From a checkpoint of a small transformer trained on Wikipedia: 2 heads of 32.
Each number is 128 + 24 x the weight over its row's rms, rounded and kept within 0 to 255. Layers, rows and columns count from 0. Numbers have three digits each. The size before them is the row's rms in percent of the matrix's.

# layer 2 attention value, 64x64, rms 0.0755, rows 43-63, columns 0-63
086:152150135136120139148136162129108166118132177105094183098139139121079104117083111101123160125161129136129114099137112113177108083120131109064152111141122107121137108111125129160119133124160124
101:108129099178148123160133090122143098171126125134132152104156107149088110143130118138089101125108116116105125138093132130109119143146098129162147081095154158103104143130073097116113180146129142
095:147108147097176147114105175137078084134138121126149122116100105138136140147130116086099140101121136156175118117149149119115070160115156118129118139153126130103117130129099118087127145077155147
097:142129096145124137131095175112160155085117124104112134147150113137130152120127117085162117122129146173082142123109194145111158154146133151115145162117119132121120105161127121092130135120085181
108:128141134136124115119135191137140155093069103105117127139150151139124139088143169128123061127130101159112125106087147117131148125102101161109124116120135111127083130075141133128131148164101136
090:117105136133108157130106094186146152107120151166136127142117176110091122162151129140153125163088131175121128125087145133086136149086135132142122100108142103107127109130103119121092110173138099
112:170137138187071132133142159152134148156131145122130124152120132128152141159086093088166125107127122125159171139120090113079152110127126085146149166141115118139114118144129096133138137142103155
101:112124109117109113114152138094104096113156132087128081100154118127155122148095097110144124120131138106103130157124080113131141109122158097106139139122117133108096109150101131104212103124096090
088:122143110103150116106106134107129132123144083140079116102110117126149142112136216130097118125111120098145115176133110114117128105152163134162151135158095123100139067102141149123138120134131151
112:106121102093144162132128112166202144100108147094103102128137114097093118110138125147185132117113140126134125128107111128162096170129094108143123096115121120145120144091133149112133133142131189
127:120145154129089119117130111144101110092110078131158155122135161166129109120168102100080143148127148137141109136100150144124138183125114148149122085121114158162116148108183130115115106106092142
102:124083128156131141137094122113129119114159120138113127132146125120092147123136101182131156138115156135183146152096156147097112109119141142123075152143093122106130114117142178120149072129154080
113:155119146172156133093135112101118124173139113165176132145156133118166191126120127158105086125130141106116125150091119129113162110133137127146127162128086133150133135117110139137139115117177075
119:105140130134148129087091152129120164115109084112141128122105145106149141180117189137157122103175156126132121115082110167162116118127138123126119091108163130099151105172146120144147129128117159
093:136141140145113100144100138121127084136126136148161143174121139116137165142112138145172116123114120172128103122139046143102123112124151102098113114085102149130145169101096104125097129144118164
102:140145135155102150099148115123084072110131102098156141154126154092125117115115176154126080128137095172172111123126119121149133120133106142123104125146155113114134149113175135152183114126132161
103:139118152106157117105115111125125144120141071134117133135128124132166113139145127128168118115119151115160170136139102143132102015138093110152106133131129128101151137118104120125103110127168114
092:117132132068122119134118088129157135100139158110111124107118124114111080110146120110150207121117131126096124123156155163133136087119149118111112141113140163140125129152108085113073138127168118
103:087136134165111148130121144162128122117089091113108127138161158141113073112113063092111157114137163143132119105091114114108133124129125141081156097118131120151121100079135128137118088143139108
081:132123119132105136149113124149131128077119128095087126106087163138149134129152163147136143118156145128149150133133170114129208129126153105106134130125112151126145104071113124099151098100133180
102:144116163099168127121134141128098077123138177132157152155062151139142144113111133119144145111144119122143159110121113100118062147139105149150133126076134112139144131111167134148155111156112145
# layer 2 attention output (transposed), 64x64, rms 0.101, rows 43-63, columns 0-63
092:120155138112127111104140147118143116161187138137146115104111062087132131099126134183127159096127157115153180142131098127114115138145066111138112115142141139114103150123118141116151123107090112
104:129143101139084104125095142111096144095137130060129108157089160122143167138116122135128120120161129143117111181157100180144137112134158130188129113146130108122097138148133130144098114105116134
092:111160094107117137150096102115129091097146109102093187112145118147126140163125130154111134140119086082145165134142122175131146090153150146140148145105107122115109136110126176126122173113110104
102:143142114160128135170093093151125148146093109146111127159145132150110107078177142140115136119153106110156098157156153103174135122097145112126136083148127108128117131141113113181109131142176109
091:182115101118115094159103090135103158129141150124099106154125157109112108119120135158142088167137158146164135185151117106103150159117116139145168104117136114132113104143122100150133123118183139
096:128134115123125122132127163103125123130110165121121093165129120101147134148138148149135097114132150113177148121124126110096111143180139195129181159118141133142087125101104166133132084132073130
107:081110122118155118123108176127127135122140143174129129104139116194131093163193143168130129118109153109102108104141127133155142154128094124137126102135168100138123113084110115094111133150139112
104:153116145111109147081121134125127106161115119135142121132101113200141113127148101100094158120134137134123113092134150138140110145104107086138049119131163111138135133138127129143121166123187148
088:123118105132131090144144124115135103093109107117191125098135150137129100120154091084123128133113120121135096074140177118108148135129134104100143126118123126117137154183141141091167149145187121
117:128144186147160170127164129124144115141143134117141118148172146109085120120096118123099149096168131161135132115162104124143086118086106168119123111148133138126131117129141165146139096074092145
123:141099105125130155180123098134122123112120202169093105137149131112123129135111141115147112162116126161118092173114103142155120128122163121109151163086128114120102091150128132154113175144145114
108:152172124139124158118186137136118120135124146118167130100160085122153132107121164122170147115122149079157144103091161109114106119156127156091131161117106089138141150114126153133106117125079114
114:147102118127085121093149138142085161105134115112158137122099113145136152154148119143149129166104129098135139120102131099092141125125147103128102184108119096123149147169145123072080141140085139
114:147150181084110127156101157114121120117137096119122085177105139139139086117123118099116156102115098131135129175135130098133164140154096094157129077129172131115106146143109135125154107108135139
093:107101123138111127092110145108136186120119102126125127144126187131138125115143086134123104091077104107101155165145157114132153156138144124165123101166164128158095093108134134130088125141134098
103:124152175100105114128108110104170138096139144155139085118137162113151112138093103096155139113068132138164184155121127144140148127105132114113130110141157153125108100128121094111164141119165102
095:127155199135106083128133133104130114126083119114152166080121120131109137126132130105150133135112090111092105115097154115099170158170149139136108091133147142159135108146116147131111099163114103
087:121136164181174135130123131126135110137131136126106170134097116108162151096079120123104166075130094121095140121108138115132111094144124140146139094160132161144142123131123166144144078121105086
095:167129115137104140145153149143143111132149192158121085130124082117134130093127164175144107138111179122137149154129123126137097161128101138105106139102131137129079125112096143165123135122078122
084:136142151105151154132113154118168091131161172114165110127136101120114112138148102103135130125155100084155141108158106049145113084111121155096122131122091120137136148147101163144110139124131116
094:081112114095119173129126121130167144141085066148127125098160122089141114146122142110153082150077132148117136115165102148136126115100119152127162149107160142140171112107149117138114113132126149
# layer 2 MLP up, 256x64, rms 0.168, rows 0-85, columns 0-63
084:106147126164087123115179126134127132147175105112106111160094171128093154147117146098132143121137147127128108129143089091155105084124122127154164110094130130130096118099114105185153118146106140
093:086092135156132110146123151095144157113116115189100151141117109139121111106122111120149168143120135178152134129104122145110170117112107080129150078106126122131142133175119094133151142111111172
084:118113159167113109171101127073131139068076119115109136148148154155148140106131136106096132138122160170127136127124135129097148093122108112182170130095143112127132135132132149165131155106130133
106:097139093130080127139141120125121152125135130151132129175119142149111131088154122115148129190148137160109061188126080124119158140120128117118125099138178140128127153106124091135110125103126130
107:126079139133063094135104170094128102149118084116115081127127122153160157110155158081118113143158133153123107145121124142151116124121135133146130146175162121151100109145123080121142145131135118
091:141142153143162140164104123111154143148140129123105052114110140096125134102101138116106104133131158128133141140144076140120151115161136114139126147153115081098111089132145125131094176103166169
103:142158111089134110119110099100094152124173137175159113150148094104091152119077145148145148127162144144104094166114122129152165125154068130116145118149125129160122128143138102120130117106149139
096:099109163114157127166130140158142110096158138102114124120111146129140156099131173131112139130116145116153112156106126073130149147136139192127114142144133135050100142122127103171103132156129118
080:090120136143118087143098175109141145134115081101117120157102138184132108086128119090168126148141103159110146119140115154180142097150128134096143166096128109122109159107115131151120135154125112
104:121140141119182121173120132114110148135087105112165101132106116121124125128117133105073134171134123136104130159137148132122119124199096152122101166095150104121106145103123128146115184127159116
106:123091136137144103143086167111176112100098159101123124103117147101116165121103146125121149150090122128100099129162176116137164131167135110141143159140149140109121140123135073131170109119147160
098:121121176122142126148055124132148111084125111154130091095127117118157175092113148131173121164117140109126122133134155121110157149164112079138116128143097128138113147159142117110131169145131160
112:153099120111160113132136140141104134131128164116129075179126111127084128068082118129140151153105151138132139139115105136143124128125118110154190107134161122096113111141128134175088165125109118
109:167155130102129130182117138126150129086171162097133092108121096139136118116126171135124146141121170103123123099137170085143138132186115084125157140126107140140111107080128114146142133120128149
101:126119142141109121128109144105147122160110137152105158131147115152114149076074081118148120154142138165105123106165130068149141155161139097172154116128128135091129109081137093119130115114147143
114:102128091118135144162103118111110144112129103138118123138128119085160104144124148113132153154119150138146102135130127106122129131205121131100130105127151134158123121167150051141132112070169124
101:180139116146147117142127090117154159106128109117107104115113120125125120110122204128138123149151181130177115143100123113130130099124105095098162146160072124109101131135123134130119160113126170
082:080124138177145111163123133101087099135140120141124125137132095107174134123118177183122144102135111087147086133151102138138145122132141151137153091140169159141106126116119096124165144141149111
104:131101151120110110149119132131129124155112107131089148190113153128118162095094127100130115166130140145130099150158128132117169144122131111122108077157182112169119112120135111144088158076110118
111:123123140093153108153117143107102103123127157108102133163139082070147130096098164144172094152158148131134102133155144128104107164134110134164181105102091151111099110125112123150134130126134120
099:133114125093158141137086123137170115145202126142125120148095151100125129126122147126164149122118141110125103141144165107142154174142119119075102141146152137152078122129136089110174103121130135
110:088137123145141121122129099084119152117126139144111127145129138129123121106092115130112187171181151163145095182164155075101136113148135120147143119092133135141147139095111098144132095111151131
110:092091106125127123133078113168132087120127092170106089128094138141127139082126106140153110139124151163146104157096073136148094118134105118106140160140160163141116137150134103140138118105157127
092:122136146090097118131082122130115117080126088117114124173152110110091118133081113111141125130143155141112133176127167121117184143146137158143158118093133134170105096156169124123127137102104123
079:099085102111127147181142152124131105102180131145118174140130118118133089134126120170097164137121142128072116123134134115104138141125067112112122120134137134157120110162134115135163175117126093
097:149163129169167094174146116104118158110127155141134106124069148097119131087114124150113127135098146132103133148151129114133121139152093086123162175088139087165119121117126146119124142121123169
110:127091135129107120133109134143085106092133126139125163158118172113115137069151082119127131151147130137156087138155097095110165126155117129153087110150139114138117124136167099161154159116173137
106:140148141133154113142080154120117130087154084144140123132113091088120142083122095109147149131148148150130094140164147065126155102150125134105100157157113116131131128139160120153139153118183138
091:127124133134105106170121130132106114096141109115131122111128146093180087121127153081129160138144165140134073148151111081153116107157156134162079161118144115132114127147093133154097136128134092
104:146101171167128124164117124129129124102117132126102128136148162155156117151087191105107126153130132093161106127185148097142135106136104165130111158110130118100083112135088133163123133132126101
105:113120122117103105122110136131141088107144136120132105150131109097136135079107095168146137168162162163181089136153102122115150142103090119154140111089139129152130087143094151154166112106116128
100:115114102099155122134120174139113135110109129140128138166118135161094126092125125071113121156105137143085084165137150118116119127171131136139143086092108185142106108101143092128116157141157122
095:152119127134104135121140124133129116162140141120140139120112120134155162098073121110109141095141138114140146123116173086128080090201147116145132152152140137115097156140136054128103148141126143
109:110127123111163084150072115114130100144135114136141097158099141117106159118138132104154098132117134096144110164158123145159125127177117166095187135140126088133094114168153130118116139129140163
098:127111125126051117142145152086115129125101149101110144119123134118128135142128179144124128115133131151115134129187155118103116120129096100167152188124108141127116072137102115166138097131149146
097:111099152130089091110119167088111135125126166170111105111119130126140153156084150125121090136197114142168100136103102109116134127158146164161161120125119119138109164140143118154118095119135123
096:136073130143137117158127187098158152161118147138153148126117141134115151121129119133136091105134117129124139130143124109124101127127043124117129134129131134049096100128092130155135127128165145
080:084089134141121120170131157108146144109119130163150128187142118137097129102114131103123127127121112105094099145115139085170169079145120140152145118117100163158116142130148135160117152142172103
095:131115113145139096131121119126105157136115151147152144131099157147102148095112130148111115131208176148115118175105100137138132109155087108109166165123117127145099169075152130119130135131139122
108:133080148132126127136113178104106113119110158164082130150119119105152113118117113111120142146157130159162117142170119101133136146162135144123106132143116082151113138193152063133138118110156120
101:107116130129153100148093125128127128129129096139127139160100105122100137140128170111130127161092140143139116137126130130140131122153105193086119146112159105172102131179127082175169110102148092
087:143082087144145114112119119115139140140123107137159135163088123130147091125152124106144187113127144154097154141122130121117136114139087115160085131144137137095087185125129128142158129084171104
114:135137132108145131152079167108140114103173129122128131140118117112115136098095163157143111175145135166112090153131116129145105148178126104159150108105134144115122124086122090139168087088153112
120:138119153150124122148128111072131164119117163159126161146150112129105129101083160138130136170131139166111123126126073115138175119151076090123136145113111085168134125136111109153154123121158118
103:151090171126126119120128119128154125127166121133102166111069149100146134081144158158146095149164140166106091154114122117132146134092110109096146125120153116172094123137121151134131095111145092
097:087139160134119112155112083124150126110146135133119113151117131118127159126119199106164106128120137113148112136130130114119106111124098117110153151180159099125104086175086115140110140098134179
089:119114153131090074121114158140151120159124139141114151153067149128099130105121076122144199118156138129138138148128131117122131097144114137140146165116173107138109145145134090119171130139100148
089:101097126137128104149132151090168125156125119114135134136124096131127195089103135171162152114106121128102120141131143081103103146178127181133135102095094136117112147165121124127102126117161129
097:115135149149147098130137143131132123109138122157111133146134131078134157091100126136146127155164128158156101151103166117149145112127117084127161098118077146139100148084102144127163082072139141
107:127095116147144095142084112144156118133118094148133136098104142156120158122103150130174118181130148141151121098104150094121101140167121150134146102142143123125132164165133089121135085092152081
106:088131089128135122117128167129150130111133111109112110110122115145111123165064146102144144199126129173162088096139147132149109123162115125117155102138121140135117098118090093164143101114135143
108:103125144131153108111134157134075115119166146121159132160072134100124164108152098183115112154154147148145121157156119123106106155104104124128156146111121119093119135110115099176141145126125173
099:144136169125125096155161128096096110101128147128113138165126107059117098061121099106122137104157151133116094160138129131141127144127091124126174141099138150155098129149143133146137155143161118
107:124139122125101097111108166100160106149140101130092148134122111098115135093098137108143146154172164154149096181135163144132165135164130111092167125114093137157100096116123129115120114111126169
099:107131138093146096113119117166158099148137116147100095115150090150124120108132149127158120131144136136184133158102080122146123098192145112110173170158149127137116097119122127114107123123171135
099:120120147121159129127134149137095135094140137105174110141133141142108121073081155158125147121128158115100112155125057087140141155126105093135163101103132169158119147139120086123138112129138146
078:121117101148158160161110136139077105117127145152123142136135123111128112131108092115148108158110133103136120089143120093197108176169111073134123110121126155146117149105140125129157164111156099
106:107167153135090085154141146137114136172143098167114107120149109100120130130156177134146146178121135181131114144119096135139133121140101115128136104121096138112110104114149100104145152071141161
122:140088153154132130147102169104120129101146133147119094123084168136092132134111112089094182140148170136171108149129105094125132123122094102135137116106119101140112099132101121181145142134153149
101:137119098121151117150146140077120128091151107146143153143134109071138122087114130162152186130117143157120116122144105123096160129151066101133142131147166146116121117146138123099158161091131109
103:159142136128112117170116080110102142135166129123140170127085155113113144138134158134114127139125122119143151130163099098147086132141107090164107124138133078124091148109153126154102151087169164
092:102101111137113102113088127102120178102108119137118096155179147133121165139108165081157146112141158113128106129147103136159154101154118118133163135115142144109130080156154112115104181123124144
105:141102109136111101122094138139113110130143115142103126118110091101142177071086131135153156143172163164158136134136107108125121087180098124139133161162144159125097139094129134121120131088125139
089:129122167136129120134097148125111116101163129098141148155097141106121132111128141127101134137159128142105100138151169126145135102099136099177135177154171147154086178111126112086170116156162125
097:102133163134100126159104141145106161080154142130166103141112126095091158116139156161100123164124152120151101117115160090096166114152130119128099135123151148141128132136087106161125094083117153
117:127105142162163086202125133090105122121100143141125099120130139106153132126143137115078152136122148127119104152117136129115141108163094100119152155109129066149095145167120133131120163136152157
108:139114142121146108150087166075128124105122137140136155132132161062139105112089127128131154124161146135128072178154159115134162182141121107146135117129090140127110148133122099118113153120153132
092:100153142135104092104084138146121141112099108174146110136085179129147199098104125115141137125143137109142111130153129132152124123141144112144115151188098122119106093124099124139139123091119160
102:115116092137155108137128088114119114140163147157126120168143171139107166125109181076148129134103161139074116142141112112139136142148105114148132097074105170081122106128107133137127123132136127
088:150155142081104115107125197139090102125117097144151151153087181136124155076121145120117112150110116121130136134116150121131157142140151115124142127162156089120105120168129097146132124111084128
096:132159190108131134128122099160127137141153089182150122104134161149130167116121146137106080133115145149118125149114124102115124111143124101134129072155137131094111115147148100129096154073117160
111:127114153094148125153086139136090170133146096158104167131115105100138149136094119121100116139120127117130122131153131112155163148140108110179117119134171104091102084160103141182117119124163127
095:135090116157076125126105124125162118144133123104108100124112148148159151108116138134119170153171194134163100118129108124136113093145081108090135142188148113137133142108102141136109108118149120
088:158116117158124124166104139107126142097107132115069166118126149160142146111099187069111154142103140128114117099131131107136130109165118123165126161165156158143107086132127135117148107102114131
106:091134102160146127121150156138133112131156123126113108136112113065153125134119146100159104176137152115173107116152124087154153131166140132162100139118099143162091152149121097118128154092089120
094:121143145120096092108077144106087092092129139123097116146094116083131124161114143108165167143155125119130137124136097117127149122161143183124142158127149130141099155111173128171112148133110100
104:112111125127130133128106168123116113083119139132124127128114181145137122089107175103111090137182140122184109151124086114113167127129113089141157101167090141123107114115118128133147172123143152
081:130131131119139120125146184117151145196150145125093126120080130148100128133093169171148111129111152107123053112149111099149108124131140122113148115119112113148106092138141104129117145115096157
089:103132125126134141138164164147141082116144197119127125159136140100110137121167114070126133124155139106134138138161083084144138121155132153131133144149144113118073093126104097151152113105147112
105:135109169111151132169123149121142104096172113153127076134104124152146138084108119133118187146100109135135118143154185111082129165150082111098125118129112131121124150122116116135133145116118167
095:107104133171093143161148150153110149107124107159106109140120164122124097104110099134128097130161164135157128113114116089178140113107101113170127134147123137096095110135104116171116168106105088
086:135127144195134063113135094112126138129120170175124138148115108122127153122148125108136109120120112134160100133167157116130145119124088102140127100139108145119084127107115133119085145105169181
111:101066081137143118180122149120123126150097102145098130160115172085169120128102129141136139163154140139154130171116173125143098139148099090122148099111124117142122108139134107134155128127106105
099:134078116107120132142074204142128151102112092136125131128131167174111141124122107083109132141131160125111116150137144101141145140141116145129107089155144130128081113135134103162172118105151132
105:128105104136075109164098160121142113108157127119123130149125126095138092141120145186146165145130157155127075106100132113124095121170131125124131167135153131089118128167141101130173094139135113
113:137114148146138117147103154118082110104127140209070132116122176141151120131151135093100107137180136135143122154120139110149132133121126110127123152149151076145108115144125092136168152112121141
# layer 2 MLP down (transposed), 256x64, rms 0.118, rows 0-85, columns 0-63
096:103141095134125166107117127196131153159101112130137165094159152102122114134145149138145105146110112115122173124092141155150146102119118167092115145162142118142082116143125112072141107112121111
095:195152129106121146066157120135175120127141129151150130125138090120135124165105128125135131111157089121168113118135123152080126113090140113149115130078124119108123159142110113115184107133116144
091:153093151139113115134170119150138144152140164103106163110149164122112133145126121139176159063152113123107113122078107122096120159104128134121105151118114151100142158118111123114129161153073124
108:093143120120095135125170124108151138115129134123148130181125135137142156131155113124144122175190142132147072144100104121105102147108108135073111060118125123154148141119157113123123123094116129
114:137152125137126152125118123132133114131099159141107126140129145101105119108116114163110115099109183099147132139172175110145088162119188079132146140119094089147150133123126125132114091132167082
096:124126086115147124104173135138143179145098144137146149083117095116165090127107140108119104154102129095122128097163110196110142114139140144130119143127122144134113156136095168107088164118135140
113:145161154098095118168116129137142091131132098108108128125152120095148148073115124094161121138128089167165117137093166160144110148167132113135139112153176098125121161088142112132123130110133150
073:159129124106136116116142133108105131117123136123148129132092122166146090114122124157110127144149189132117130160144120097103076141099089122182125110094113121127090048143140140155142135112115117
079:110136113102129185109151085114145133147134102149165188111135129153124090152150121150096132091075120114130150155120097132098104123112166091127144130127130100156130149106132140095118102151147106
106:129137102133146132089136142155145119140071106132143135109111121161132100148079106193134133100169154113173134119118134165110108119086145131164135110159143107118132124170135147123109164095127140
113:128154168123138104110100110120174117156109140135152114093159130108148135165109110162153122108103120168088114120159094168143115131142171110133162148134107137138138136118117121132073097081093128
102:126157112136163083083150130160105137145167128166142113133104117129144108128106086158195082132160105124135123142134128162135173112140141153157134108139151115130142123113104116137138117130100073
110:127129126137141085123121099123130144173103143158141124104097117101122134118098157115158129122127172081136137155144135057131156166088101133127135133102166104107157124106154099110107145148157100
104:103065108108138113114161162126092138132132140117119162110140102121179139138114117162121155124105160124102120101142133100101124102079120153127134135150146173082103128123101163166133105147096122
096:116147120098113124120106142114138108131133168155101177127170121146101154118104149162124102158100136120151122102183114151131122109157152095162087169117087148102119166106131112112152155106142112
111:100119111130150114129161121152093106127128126106166131178153124125114158138136160137115115119169142078165115145171109151118154143164147120110102151109085126119129109141163064115119116122111167
106:099157146137140128184108123125166112111075113083154128112152153134123124123118119137155115110125148163090105079133159149105118104130111100135087114138133151163137171167086146111115128126148149
077:135152142111111147101164099106123144108085136126119074092147154120102150174167120089135122141120066134105151125111133168117109130090133122125101138129119136105196130160128133109127134111115146
103:115088091112099134133168121149138150106128100173110113105139136135153157159124101144121152173090136132128109131131127153120148123114162153090107111179140178150144118118152123129081133090112165
101:127123116151116115078210131092120119117124112137142114122115114114142127124154101110077107151161161116152121146134119109105124129132110146111144160148097100115071102167088116146122165128111137
101:160092173105124102095098119121129105129068135114123094124105148160095121170118119163120118134125121152087143117131147097128078125133078126147157136120137161140140154120114130151090168153116136
115:103155119178168123146101119156198142100126136136110140139135118121140165142131103167105123150164134125107154135110115159095126149135129120140112133088085099190142128092115114114095118124118134
104:126154119086142143169135115136150137112059123127143154110125158156114168136128114142103121138141159135122170098112136124152077080130114129089117127144137108122124157154096158082163112121159120
092:143130114126102145123104131111137146107126123099103139119130128105146139158127100104118124079123047164126115109090102164153152154161189117121115157108131105151105114146124155124114127119099080
077:109150105139107181155153107100147173133145129122143139105152124081094145169153108118143111108158100112148149133106143147155119100102147117121088193096114130151118133117122154132134079141113124
091:074154127154148110109123125136146106131058156125105101121114146110096116118098133113094108111116153105138146126132139161133119167120154089095163115105136138143145148118136125060144138163152150
100:094110072149126117128145136154082133090157124145138147133129129128078121132105119129138108198141121144125097167087104097139127086142103147151147118139160135165134086115134156109108140112131135
095:081160130126115135098160144143104151182178122149164117111133114141113123128116082087133159141118108166126128131170076131141133128112142151113084127152089094161135135110104118121117132123159116
099:141130149145100141130156135075158122118125090105132136081165108103116131101110153107112181101167123160120117132115122077113098153130139162122133165141177095129125175117123146138111121153113122
137:165136125183127125126138134094101162092116130129118092122111125133104146155142152086110138108133184155126144150145129132095135058131103159162155132143150097142126132118131128095101125156090153
089:135158079117106146121157123135103122121122114150135162102123081103150129153124117153112130150139116149151143154111155152091113136090113137104119127124186183132128109154102102087156139131175091
099:187149100113125117076143143182123123143093133127098157137112120160108112116111118171120092107131151100097129137115169170086121112113121133118110110100125106134156114128137105126119151128164080
076:133152120119091094122106114174142105144124124130121087139139157105169124152173123141090143156098155104163109108146096128109147149065152152098121119151129099114147116156166123114131093107146131
106:152142110168098130176141127106185158099129145139107103139088139113092132121124127144122116097139135122146126095127135103113159186162154182109140111148124108115094105080131153126107120148131141
083:149114111138137179145131101147185099143135145108135118129144159137128101118155130149143097142146153057150156070139113096122124127135093162094114137134121104152118169130151130123082118115131119
098:150175074141137127050125117146110095174102151132158140118119115120108100119120134173098120136120144120167155108109113135122142164103130149115121128115146124152109124107183133114147161116156128
092:089162117063136155099147104122147086125170142116140130103132103156133159106152124103123131147091129103142145126127124158140105171091171160124124130117104153152174116095106152134146119113110112
093:136125133108128140140103162170137140165098142121104129109105096107109144119159100150148105097146152139102141038110131135118109062141108124144120137112091126165129159128125138150143152126144112
097:153157152156110144146138123162099145166125118091152090164098140155130102119119099132143102136147125145068075118127147100117124120108089108142122117118135112132114114169184138136155168118125153
122:116120102162168134100121163140151107130117120136119111157129121119142129110118159130152139128155178076153142118131125118117166109147171121073125098099102111114103111099175130168101140177113136
122:119112100150174108127098115138144125127131107142159175145127103198140093132170138149131130164130144078135152107120090116134149140110099144142122150135113098132133089142145114111081129166102108
082:170118113110132156088169136100095143132133137120146115110118126133147083134158114182105128133085138113153143112106138154129091149130079170107163115141182143166121119118140127111125107087138135
109:108075145085154140153159116137125126112093137113102131098179145098070139169139132119124149086139144137125107164155127110101142106142142100101163156152152142135122147158130105117105108159138119
130:122107198150115148144119111127176118108146144135075149120120127110144116148144113115142141168126078136137174139102169081103119130083146111098140122151120094116141150123122106144112126115133168
090:145119080093101131148140152149158128149104081112119120135099098103135116186121120121131109126111145164060164132085144114127135125131146131103123158149158137138118128153090125178102152124131145
100:123149136101160157143122094116150116158150135116193108130091121117099144173107125147151073090098095114149125114137106107146092154119115142127109153136141105185147159110118135156139148134116138
086:164165150135139129117164126145144116122131108105129061093135105122141124117141175158132141097166135132100158144075115134090092113105132156122073156128143091110134143128148123136119117105105158
080:109204146123107161140108114150105140114111104129135105097144117110116106142121117136102072116116185140173086148131096158141146107142120091145108127144124097136149124097102132152128113159127108
085:141101141167128160129125134138123128111124162152129125088106078129104122147095153143122105123146152150131120144106136095154184144147130115144166108132095093099140153100077157118184105109146143
115:141164138133130152143085096108083092107107173085129085153143137104107119140173143110158122127126116140146098163173146160130132137098130108128156142142102151127107132117158115129090133172104128
110:089159138105141156134153128119127131081154129158147100147100093138080132126106125146084145188131126109160121140162118143142095134148133134120138109152108126125138091152107089088076125125137158
101:107111177144145121109120144079093113120112108140136113143085126084143135147124176167118136150110144154138128157121118090115108127146076094147140169146161104128117109152109079153102137108131129
095:163146144114133106127144138092123137140080147100117137132131084122094103116078086119148116142134161123136145102172112130173152102116145137174108122098114076155122129114119170158124165141138121
102:114155135144085120158127135096086160138103145147111082132111127149119136124118166100162135163113144133128093111121134150122158134166109141143124142134085156131095106114153163165179112123074139
088:125158168107096186139092111152106128115103149124111168167124119117136091156126103111110127118110115124118128121142095129128101156106140114108148093136145174116091171176141157108153124151158106
103:131148122116126145073164175132144113114107139120119105148118114101157140100129142139163088162099103202112087124165130116131164122102133119111129122097139107125132127172104169111155137137131118
068:115160129071122082112097076130151134120134139155151159119138114137112116116134161148138163130123131139100125133113131137114132121110143173147106121092120125181067150122148155110156140125083170
124:089127155093086108078130158166145144115103124141149153086113151142160143088115127092113128155148121130128123166134129073101062146122112136131141125158124109128138129150109112145106149100109134
134:118092101113151115090145140093130125139128099149104121114128105156127098135149111119173143138131114155133117149116122095173163138153123136129121158140167080128120111114116103177125158180143066
092:147162163093134165092086102094116145133078117125139110144114121102119119100100120128121147098131105159145146125193153099158138147113124090156110146115135159146152123104096151095141123112110145
097:110123133167142098131149140149127169104089098107110149116115134082112147099119170084130172129124170144097190118121102130121122108080149124127159119107132179141138126133159139141135126121123151
097:145119095121134155075180137116168116107196117117126119133148119135147124146120147140135146059148111107148137121089101102132131108126113135117157120088127137094161131128142115110139136130068134
127:120129100113098129168091137063123153116127114110127104124109116130108148095120125109150159135145173181100129162149115106115104069125125133146116100160131187127134117153138144138108155105123136
083:134112123150069140121159140168139157112124115126085158106126139088130112112121144149165137111145093159091181138129123114120102121139126108151132211107111092116131139109141145115115128109138100
096:114135119124118158168135125136131117144142161152119168109140165112149090120171127108177123129095189144130117137127127105146095147155158109118114154103131114147093098081133171103100103142132159
115:159123089179100114132161166136116113110125136136107128077146133122105146150121137106118131122153088122102131128163135188120096094149151097138180111133092111139119167108118143102165144133141131
133:117123144150165126118069136107102140118108153125122142158133160116117130097092120120177142142140145150146091105128159171132156127179138101156133154136084145099087150109138100164138155114109117
096:118172102138144140155163084098109117102117192119138127161130109118106142160139127124145083157119151171152151146106132154109100112105145147141123137138093160139159130149122136121102089094094148
100:150162103070121160136145164125164109105144085155158125128130150096149140123135103147128139117100122166133124103119152116141148141140107078136104104098125098142131162124181128149125083123098097
101:141104095149125153174161079111147169119132195102098114121118134121116112110119104092131135108120179160112079133128140165141113090131126158126105117119118132095152123126123165110137156141141136
088:136097100133125135130173151100102150103116175113115160149116098108136066132118125121117097168099136143118115147134061120144119127157111138139127164175108147118179141133098140135150125113112131
094:111153118115175124119167111122113107121137141114119119114132131128128149136154138116143111119124184158118112151104095110132136172116104096142099163117158078140056101125120163116141158142182129
092:128149119106126161108125122120116147165110178102107138088168144145101153147072065095146113098113107137091103158129127153116130131132113151108090132146131144171108138146117148106144128129150094
099:098121176138096089079155128105144153135115132113108182097114109125191165112132128153122123116089133173124120121112144141110157123135134121081139142137133114154116128145161162124097127129101161
106:141121100162159141097150119142134140129129146098151140141165157149078079134208119128127132102123125112122126171070136120108123105102135107142103142132127172105135155111121125120156116157135146
103:147133142129163174132144111131133112162174103114124099113153121149106086125170104106108130109122115151138130132116111163090164107176112103132107097141127078160104144133136140082170109127110136
084:143142159153151130144127108149156133123132112121085100126154080143123117151106081140177103179124089125151146124087144135151170082148131136142160095110122094088134118153112128126100149121124140
081:135113124136130123123119153127104096107128118108144136131178111121113128114149108094109164132107168131155159109102175118120158136111104141117089141124102112144065176104130184128094144156113090
088:135112156088086114130126138101135174132115158101125116125106143162147136096147131109132108162120078164182120100105109139136128114095131130129150119105098124148166145113156142136149187158097149
103:150145153133140087074143144110114115149083136138133109123131136149119143134168137112137107133144151158153134174060164125156154095147105141131152142151129068121176115126125108115160131118126141
098:116140086147099096152100122137178127167093124099134128125119145164106119158142159095073171119137135136164113120105136126118089120140100133148095158125126156178098112167125124141116118149108137
098:086118123108139122119178116056127119132133154103149143131134094142116145127142118103068118130116151140151146110129147103153092199124154097118149131140111131172138156134130147127149090142121119
117:087102102131146165162129146082142105152126112133103135166104126083144118117110144182164127172127148152135147163076150117123124135098093111148152124114121134099148118126113100176136151134117133
119:116099079092106137129124178096138097116081121071115155152120130163138161125163140131131124102117165150126130174115135110083134130138130171135101111133157162116113134115166135129120152099117129
088:105111126118135116132179184134104128103120120133142136118101145186106149156171145106118182101131138114150103139091102134136105070088146146123143152091113131152131165123111149113128121144121139
117:155122103118122150095095107138105115120108094153098143102140123088137134148117164099156176156124164116135104154127124099135132161159129129116184108102138129106154125116112134134128134138135045